config.yaml
num_hidden_layers: 10
num_key_value_heads: 4
rope_fraction: 1.0
attn_scale: 0.177
tie_word_embeddings: false
parallel_block: true
init_std_qkv: 0.0159
init_std_o: 0.0159
lr_head: 0.00276
max_steps: 10906
Each number is 128 + 24 x the weight over its row's rms, rounded and kept within 0 to 255. Layers, rows and columns count from 0. Numbers have three digits each. The size before them is the row's rms in percent of the matrix's.

# layer 5 MLP gate, 2368x896, rms 0.0213, rows 281-309, columns 448-671
099:097142130147166102135112098125100124133130145148146107106135133132177106143171133103163179117129109169122116105097150076082120111120127152090167123143132166134167144127129168171135126155131096164117160143119137154144162141137106112150117158145131094191104139164124166153077128112119135183103122122098139126143121134140109110152110134139111155098140112170145137181150181122095115141130136138111146123170144125137139121164150132145122139118102144144134134154155151098148087154166141086129147148113137111125140117120110132134113138121130119076149120174143167106117118100194136065135121086149150149100100131147128072113148133127136092126131158121135141142022132122174114156161
099:147149135160134104166142157108145115116119128137151157120143153136151083151166108119124124113123112120111086108145092130140125163128088114143165085114109116133158070101097139156136112122164111148131159125104090108108143123141121122063116136156159094134100112152152140158130122094143149120130113121109154147156163127123123143124160141156113177108118117125084203076139194155119147117163160151149142174138139114128120126092117147174148122127139130156104147116112143136122102093161113121163173148154172115147114147099153157131164161137093107130141119125127125144091164142147128107110126109191157141113136132101088124152088106150098129146120117117117142117149121107113126118136
097:126162154148113134122117125173082150129095123138159119091132155187110158154121110098159121120134119149097144154094172126104099118140141145155085113168121146067147140109094147177088155172123131128156142107125134163150142114116133165146129124128121142145105136170144119131135098069118134157151091125145163104146109138113091181154130140135115135095108088087062127148136096129128121133134124131130093119136149127150184152165163154130088079120098136147143083107106113112084134123131147161177094149109125126195172089143134099144125134138134183110132141150139161160111064116129133126138150090123076101134135119171149171149079121153144105131132136139101115142162118133144102119100
097:092099148124195133126167131118148180153129103112115139147168116169171118106144108113118143099109120197149151170140083129132145136121144086107119119137118137095131153167145145142091145137125135165077165097136116123159154123124099132128131135131113141128082153145154144075114183136123147114149147130108149110103125112118135113126153085129123130145090142102148119089155127168121134081126100129156159118130110112145081119144143121118116126059115150121127141142133130144155116158120182120137084108135087105159171162137141123120114109130105142131101106120104109125129149132149145126095152102170116162146178114134112106129067149173147112185106166138147191129156169158117140125173
097:148150152143091110138116083114126147142148156170160118134138113114111147092151118146142140100164136140114117121104135106108140149112132161115151142127127181143092078130100143152123158116109102103120159108103161142152136118166157120166123149118126099123117090134164143084133109110151127149148155101127114082151139128130125152139115149132135169146113165153162121109106098143107095135135095109139129153127164104115157159106088153092127117156121119120145153109126140146123156116137133093157132172177086108100169083128128135144119115143130122099155142140122091139147134100132159115091096146121137152122072144145108113119107137124132075108164113154077153148150116138138137149143
100:158105117175100155145130114135130144145160101136129136111114111130154113098141098124147129137137136127138117152138119083133167115107175130127122178160112105122151121159112123124117112129138117104122122113104158141188086135134121124081160170069136117146151127180120114108093085106104142101092095116133121143121138140125133142114145181130129143126150158138098141146129144110130139143128111126141171131119131152072120120162148126192109135144133144095084106091105140149140118149133086145153128111168084152132149137154132115114173147157126144139165167143132114097165138168131131112147118127155140140108160145132151141166110155159192147167168110106131105148126119178076122137149
098:124151109145111102089098136124143105104111103145094125138169119125123099133096103156115136132114148112166120137118143144138127126157162117145135146130104080132124114110163122134118119136137146086142141137133136147123091110119112109151146169105065132105158143132128141102179100103111117112104132115153115138094120161130114133135095110148109122135113127126165138154110122117101109140158105029166105124107116107107144086148142117127098121121142130112115113137095120153112134128142110168163114137119133149147125123136127090126182119106108114109130110133112120130119148153106115136084144139108137141137163122104139151122155175126177136129140120094142170118107122107077160140088
095:145128137121111140136190093150088112125141131130083126132088118123159131156104118144157129122134127111153144139142129075106134130102186128077136150149131104132158117117163107126113090121160103118124128113127129142126144130119163135136156189144150149096099123163079106166065101153116121154112141150176154145124103082144117168127137113089121101132110137090130115118107139122183152137121149118122108162141143136120159178078124122103107158087110097147236143162122121123113090133125152104155112163147113143155159116141150142134178145135111085138081141110147146083103149151104151108142126111167163167124117130162163112119082137128131129143143114118125143109130150131135102119130
102:118139146126157131140144174129124122114109115167151087087151104135121113099138137111093163122127097152147157152107126121111107135119134119127125158078137137099135114141105145157091157143147078105140145069118134141120135139123135103101123155109156136118117095147135157144194111132134103136161101113143158139098158094152097127138141142131130120081135141097130100108153137158100128088179082138126120144102138166128081128149112159139104106125177132117147120106135076127132195126131117073139128131135113123136149112125123136118115110130124107099150128169132129157131145134091098169094118117138110164111139138146117131137082129167104129114091144143130170122138139119141091116210
100:153152178134128097159134123111106115099099151140111124112170132088143126128138138065099092150109132127094113120130122139058162133125094132135095069075144119107158161147115113148140135111190117101113130112123117123132151153128120151130148110128131148142145123146163151106114104162150122132132152152131133124143113133093136115131083139098092141207108070131117105138125149133160194142127160167149147136140125131143149168114120103093118145147162141121120116137096119133135123165094146145145113111148147154139116126155080191143126124127148108128133133115136123121116127181115145135107147120146152128120142114134136139148121130155119104117124134104127103154135148092116129162110
100:144116154120151141173141118151125096099114101127104100126188111151111146093123123149103107125108088126153129086145121172111124114142134104090119113169122131123140170120113122158116121148081089133155126120137137143145158139123090114137159084123150137092127117112116106127154124079114160138056088142135133092134105118119124124165146140146085152080125142138149123194148137049083126144135116121112122145153157139109152089113119063199152154095123146108174172125113089148126142169165170168129106129159169140158159105125139131088101132164144127111145084145127152132156123128138127158112139092144132111101107150127139091063103141122090129124127126095144159125123137138157121139141
107:163115121121145120128151143133120128111089135131128112135110140168118110109130146117129119121096141117100108120125161133143165153106117111131146127138102173107164130087144139125105146093134133112132117128125094170113161100172148125111177134158141129091160103159159139091148147166104141093106125122125139131144096165139087123145085125108123120130139124094153140108121138122138156127104115162164116145142111123121155115139132119121136099121140112145116144156122110134113091134077129114131158142101121124117120134151113156098129101154095135108140134152140143094113123149135144101112156140129124179136094137159163188117130156105165141127131157087135146114119178126081115138134
104:132136154128139158167135132135161093121134090164129124169135084166118158138143120151156089151148084126114096130132072136088148080199151111123139140101160131153144138153090133129102146111083073124124150115107111131123153163106137107093149138119132112126109120112113132083136094126081115125145187139150150151104122078106147160177136152145123129161117116110136146122130133115134117100170140101159094165122044137177116132157082093121089097123141123106108081119138159123097169124135063128134090104152126113154161127105084155140107132168159138097143097143141079133150100133118125140122116137144144121159103120149180113128137139089099119128141106123081147166092106122095115143144
098:105118132123137137098137110127111131203099094140124152166114107137160131105123086132115147139130145087147151126096131122109128120116112142139144147189177148148183132118135132106121175093068112094131151096143136154115115145143132121156133124133113134144165121101092145135132160100106153111156151101170084136120163125103130099133088113116060143181114133141090144146114140121077085113139128106121134135111105116160208118134118147150077166133109146126121128110092117146141094114137102154100139177145107096147118147128076148111132114126171148159101113143136127147106119110144083153085102143128119113134102178116125098146145132143137112148123109121127115141144114105111109099149
099:075152124128132143164135112120111101137099090139126112133099117127142132157143092132107152116143090088119126100089096094129093138132158083137133131128162135120129157108142146172162154164100146141106150122144172151125093154152097113126094146159142103133135100119116100101129112095073127136116192096141122109119129114104137121146132118131089138141177133100161126136157116138143146098130081149088143105167141109112183118157121144096132145129109153159134121134149132107177116127132094151158142147138158089122114118118132142127144104124069116143182118131112126137130116142115124107139171148119138133130099151143144124144096088132132115092120177087113098126143167124136126172109
100:152140148166113095111143130157120098130098116132112121149138115146130116121117066111149158115125151121140135108148109164143142129087124144145090194154131095099159113142073115129158150175159118143114122108119106138106149115142139140158104155127110133125119138100093199114117118151133133109122114125146170156124103115159085131102125148141114104111148106120172111160099132152113135130120070098098148148094139145081145132130129110156147065156127117104136129114151118124128143126107166128127172115160097106070140148104137157131135136119096129096151158187149125133132171143150103138141148116139134156131137116126111118102129115141085192113083173111189140133119147126126164154151
101:166100096124111143138091141105110153134122156129120111138110145089092113173158138082127113143110136105133133144136127114097130139135160125137151088103144100097164100117098138161107144153172133103120159126168103103154150097173108143144160109122153177135129136125120104134068149142101125180137120107132101131155126135125115107115175163115155160101161133146074151114106142144123147152106153097135148128146125143138116139137167104133110170123146117117184156162078161108143126170118169162109111142096159147106125123148099121128118102093130144117110130096112155111100137179144173161134125135105082131190131110143128130074135129112125124118182129138090130092128137127123102154097
098:117130118144162088110120145125140145137142139095129112163122119117162129161146076149120124162140134167154086120147076122154135131138164108161117152202124127131144111132159158116112117132098116106154126100152112097128111095089116075141154126155160081121162142091130134073069111182167166096149103124139104133128124155113123104144151157130156138147107106128142119109079148128180119145105123126168122147074084139167106094132146109127096135071097129163122117110132104158149117137098112136114122144150120120141131133139141114122120097139125119146142135147107098147098143093132110167137167143099119144142153108142120087103110158153159142146116127153109145127129129166082097133108
108:140126112105135128139153144130101107131105123149116117107111151155154126139159086115146132154120152116088123110107156114119151114103080087149097140109142118138105126124098137178133103087101167133096186092131142122178108150140133119118153141141139175163175088139117131150120139140059141087139183110130125122109125146129115156104183121123133134117080149136158141100123138101141105172156096085127123148119118105089105171099158125111116129100127120109126112099155137106104133111147090175112134128168107121122134112124113105141144108100110124161121140134144153148115157092117117147161137083144121132123113158163126148134161067187181133116105121111141152103108085107133160148090
101:154086102113137143106137133129089142169116116161113102099089126156144116124109114125106135121128107114117073107095188103130138083087110108127126151139128138112104140146148125136114099114157125117186176132111124134156161162137118128110123108113107136146149129127095162132125111121141124083142134141133129086134100132134117119095094169119153143131128165146141117098068096145159160171161132177153076118148111112167137130172094094123085101120117160126120129184119148145132093171092087129151129106140119106131123174172156120099167147137135127104139091077137162106183125087145116107121113107153162160129091142110123098141168101115111108097130107090125127132167089099097135130157
110:176090158129136111155161123155131166088141138130103112124183126133156134134115121129119124103122131129130139106120121139117118140077094115107137118163144103136152153117147141124136126143185094117102127123129104164117143144139152125134178087146163116152138124193121098143118147130105100143056125168165141108084173091137134089132136122141131149081145109124162147126143118143144115106109138170141148124150106112155145152098123112144100129112128130167179127086100136149136127134179167136099099141140149156144117139177116096117114121143133131134092113181108130085076128162161125125144157124113101133141105147160128162111120155133160123134119128084104121162109145108097100131134
097:150107083115088133154155118195136113136151133134122121171143123107134158135124130107142085150131140111107145141135141129080135176119152151075144162165126110137110162121136152131154165091131109092117091139164119108149160113100137120134188142146156135109124107100136116080146147151108132137101079155182131144139097173136100151142124134137124123109136143086114115140118168129089149116169121128112141141102162129102113119098135086112116123121097111108160139144114148095146172142178191148086123113104104139131087149078099160079128122107091130126104110149139166124126118164132169155136173093108140144111142123148148143114097118145131098137114129099150131083132140132147132159165
101:115131119101172116136128158174107144131148138137132117137139099073188082085119116078198114083162103143169163081162149133112159150120133123160131138133144166081106130111124109123125174123071138143118146092136144107169122057136135121133111149179157135146108167099095149133122157151134151137145149125143151155128148149121138087121116108104147066145133094091140117130090136110170150139116121113097153108126132098133093145170116102128099134110121136107125132128110069145179109108152102176107120172121130139127118138129106112119140071104135141147186103109162147126125153138127114112108132098172139153126128164142085141142152128152143122145142147152121146060116112147112118163110
109:140133079097144094110135144151116104118110169160127150166137082143156111129170160137144117126142095107112089168106106118126097118112147160109166185132112138121115103148114162181140150111128151167159155135094119104190128139149150103128123097135103138160118132154143106112141054126126146131156132183085146166118141089118112143134120152104140123136078128109119133127116138143178131125153175134164118125128143161117149131151065083126112104152086099136135190199082118106102102134182102150152128115090156122149126122121120177127133128142104104113132141165132114114182104127127171181097112101145136148165103105087146101113096118105077104151152128107117125113131102133110132138163
094:104115080120150117127116090081135140089101131136140159119114111175126123153145140171137109127138105113104122099130168182127141128130171105121144133160119111138111116099119142126101138167131147104149108158112119070104101120124168111128111142126139152107131144123172141149156175120160120103106145135100124141128111126139112133129090137107100162109117124119131126133142115128151134127156120109212143130112140140121120115134153133116102172139102149136135135145100093129105125090123177116145105147155101102122123134106156137091104120102177120134132116135103124121073151144110103141106150154158136197132108111107135136129114145105096167120132136133126116149137135116163148117148
095:151129126122151093141131132131157097141127120143133101111114105101179123144100120117177113191127103151147109142154157107127149076155155150107113121180128131131142130130145126155097134123168148122129115149088170151106110136135135080180110157111053108124137114128124145127133122076129158165128130136157107138148152139124120108139142172156121128111113087135140131096135089106119149138180101128102126141155126128100096133115119114099058129096122158105099152116148120102121122133098112095149135066090121102165178127123119115091129135144170135142090126168122120134112150143199098105121138123119118098158158108126141102175130090148153098144138143109132115129124082142115133162107
101:133154101125122127161111137117134118121089094144130128132143143102139118112150151099096115122115133147113086127144118107121135139077133107116125151158127139114154130125122154177125146116185101087119152080133126118122122151104126137123132119110149120132084116118109148119151072141129115117132111129152127124153121098119119138111167129152176142090097082126120133099137175160157102130141109136122151154137104126136120106118108101091135139103108109162145142095169117116158110116085139147135120143115162155101156158121121113089121139135111110166127126169142106166118125159143111109137145157087140150131112144103109155093130142132118180152099157116123125156107126072103114127094
100:125116086124139119136143123060114101157141116164149122120103128175138153150129151135105103082071146125119107160128153106109107128172123120102130141126117163132128135098126174128142108088138126126173141156125173136151160093140077079147126121149127120147138196131102095124111078107118128136105135126135132117118164120154124127113138108142141135187160158120113114153074109152138151145128128125186132145148106148186148143181143141131121127125153146095105114140115177132095138186143100150114126137131135107139114138180123124113120135121151099131170155128140146082121146104163146113121129160159170140109092135166134119145145180105198094121162135158116106141175102169096141143129
103:145113139138158153125148149131116180131176127139145107121144113113107151144132157116127095150123104138092114121107148146120087163132104140110143166101078103144171144122105127091151145129153095126125140107148164156117165160130144167144113126113182111084142098086137109112137171126173118111129144092149073109172140094130153110145112132130176075116122100134177092118127146143116152092125103118156095142085135099116129108132125130149064079133151139129089101136110096109166159134138125117126149162148170125112141127112115123116118123141134135134120135160164124122164120134154125134112128135098115165142119123154102098126151119141124158136162141147105152152068096131064127124096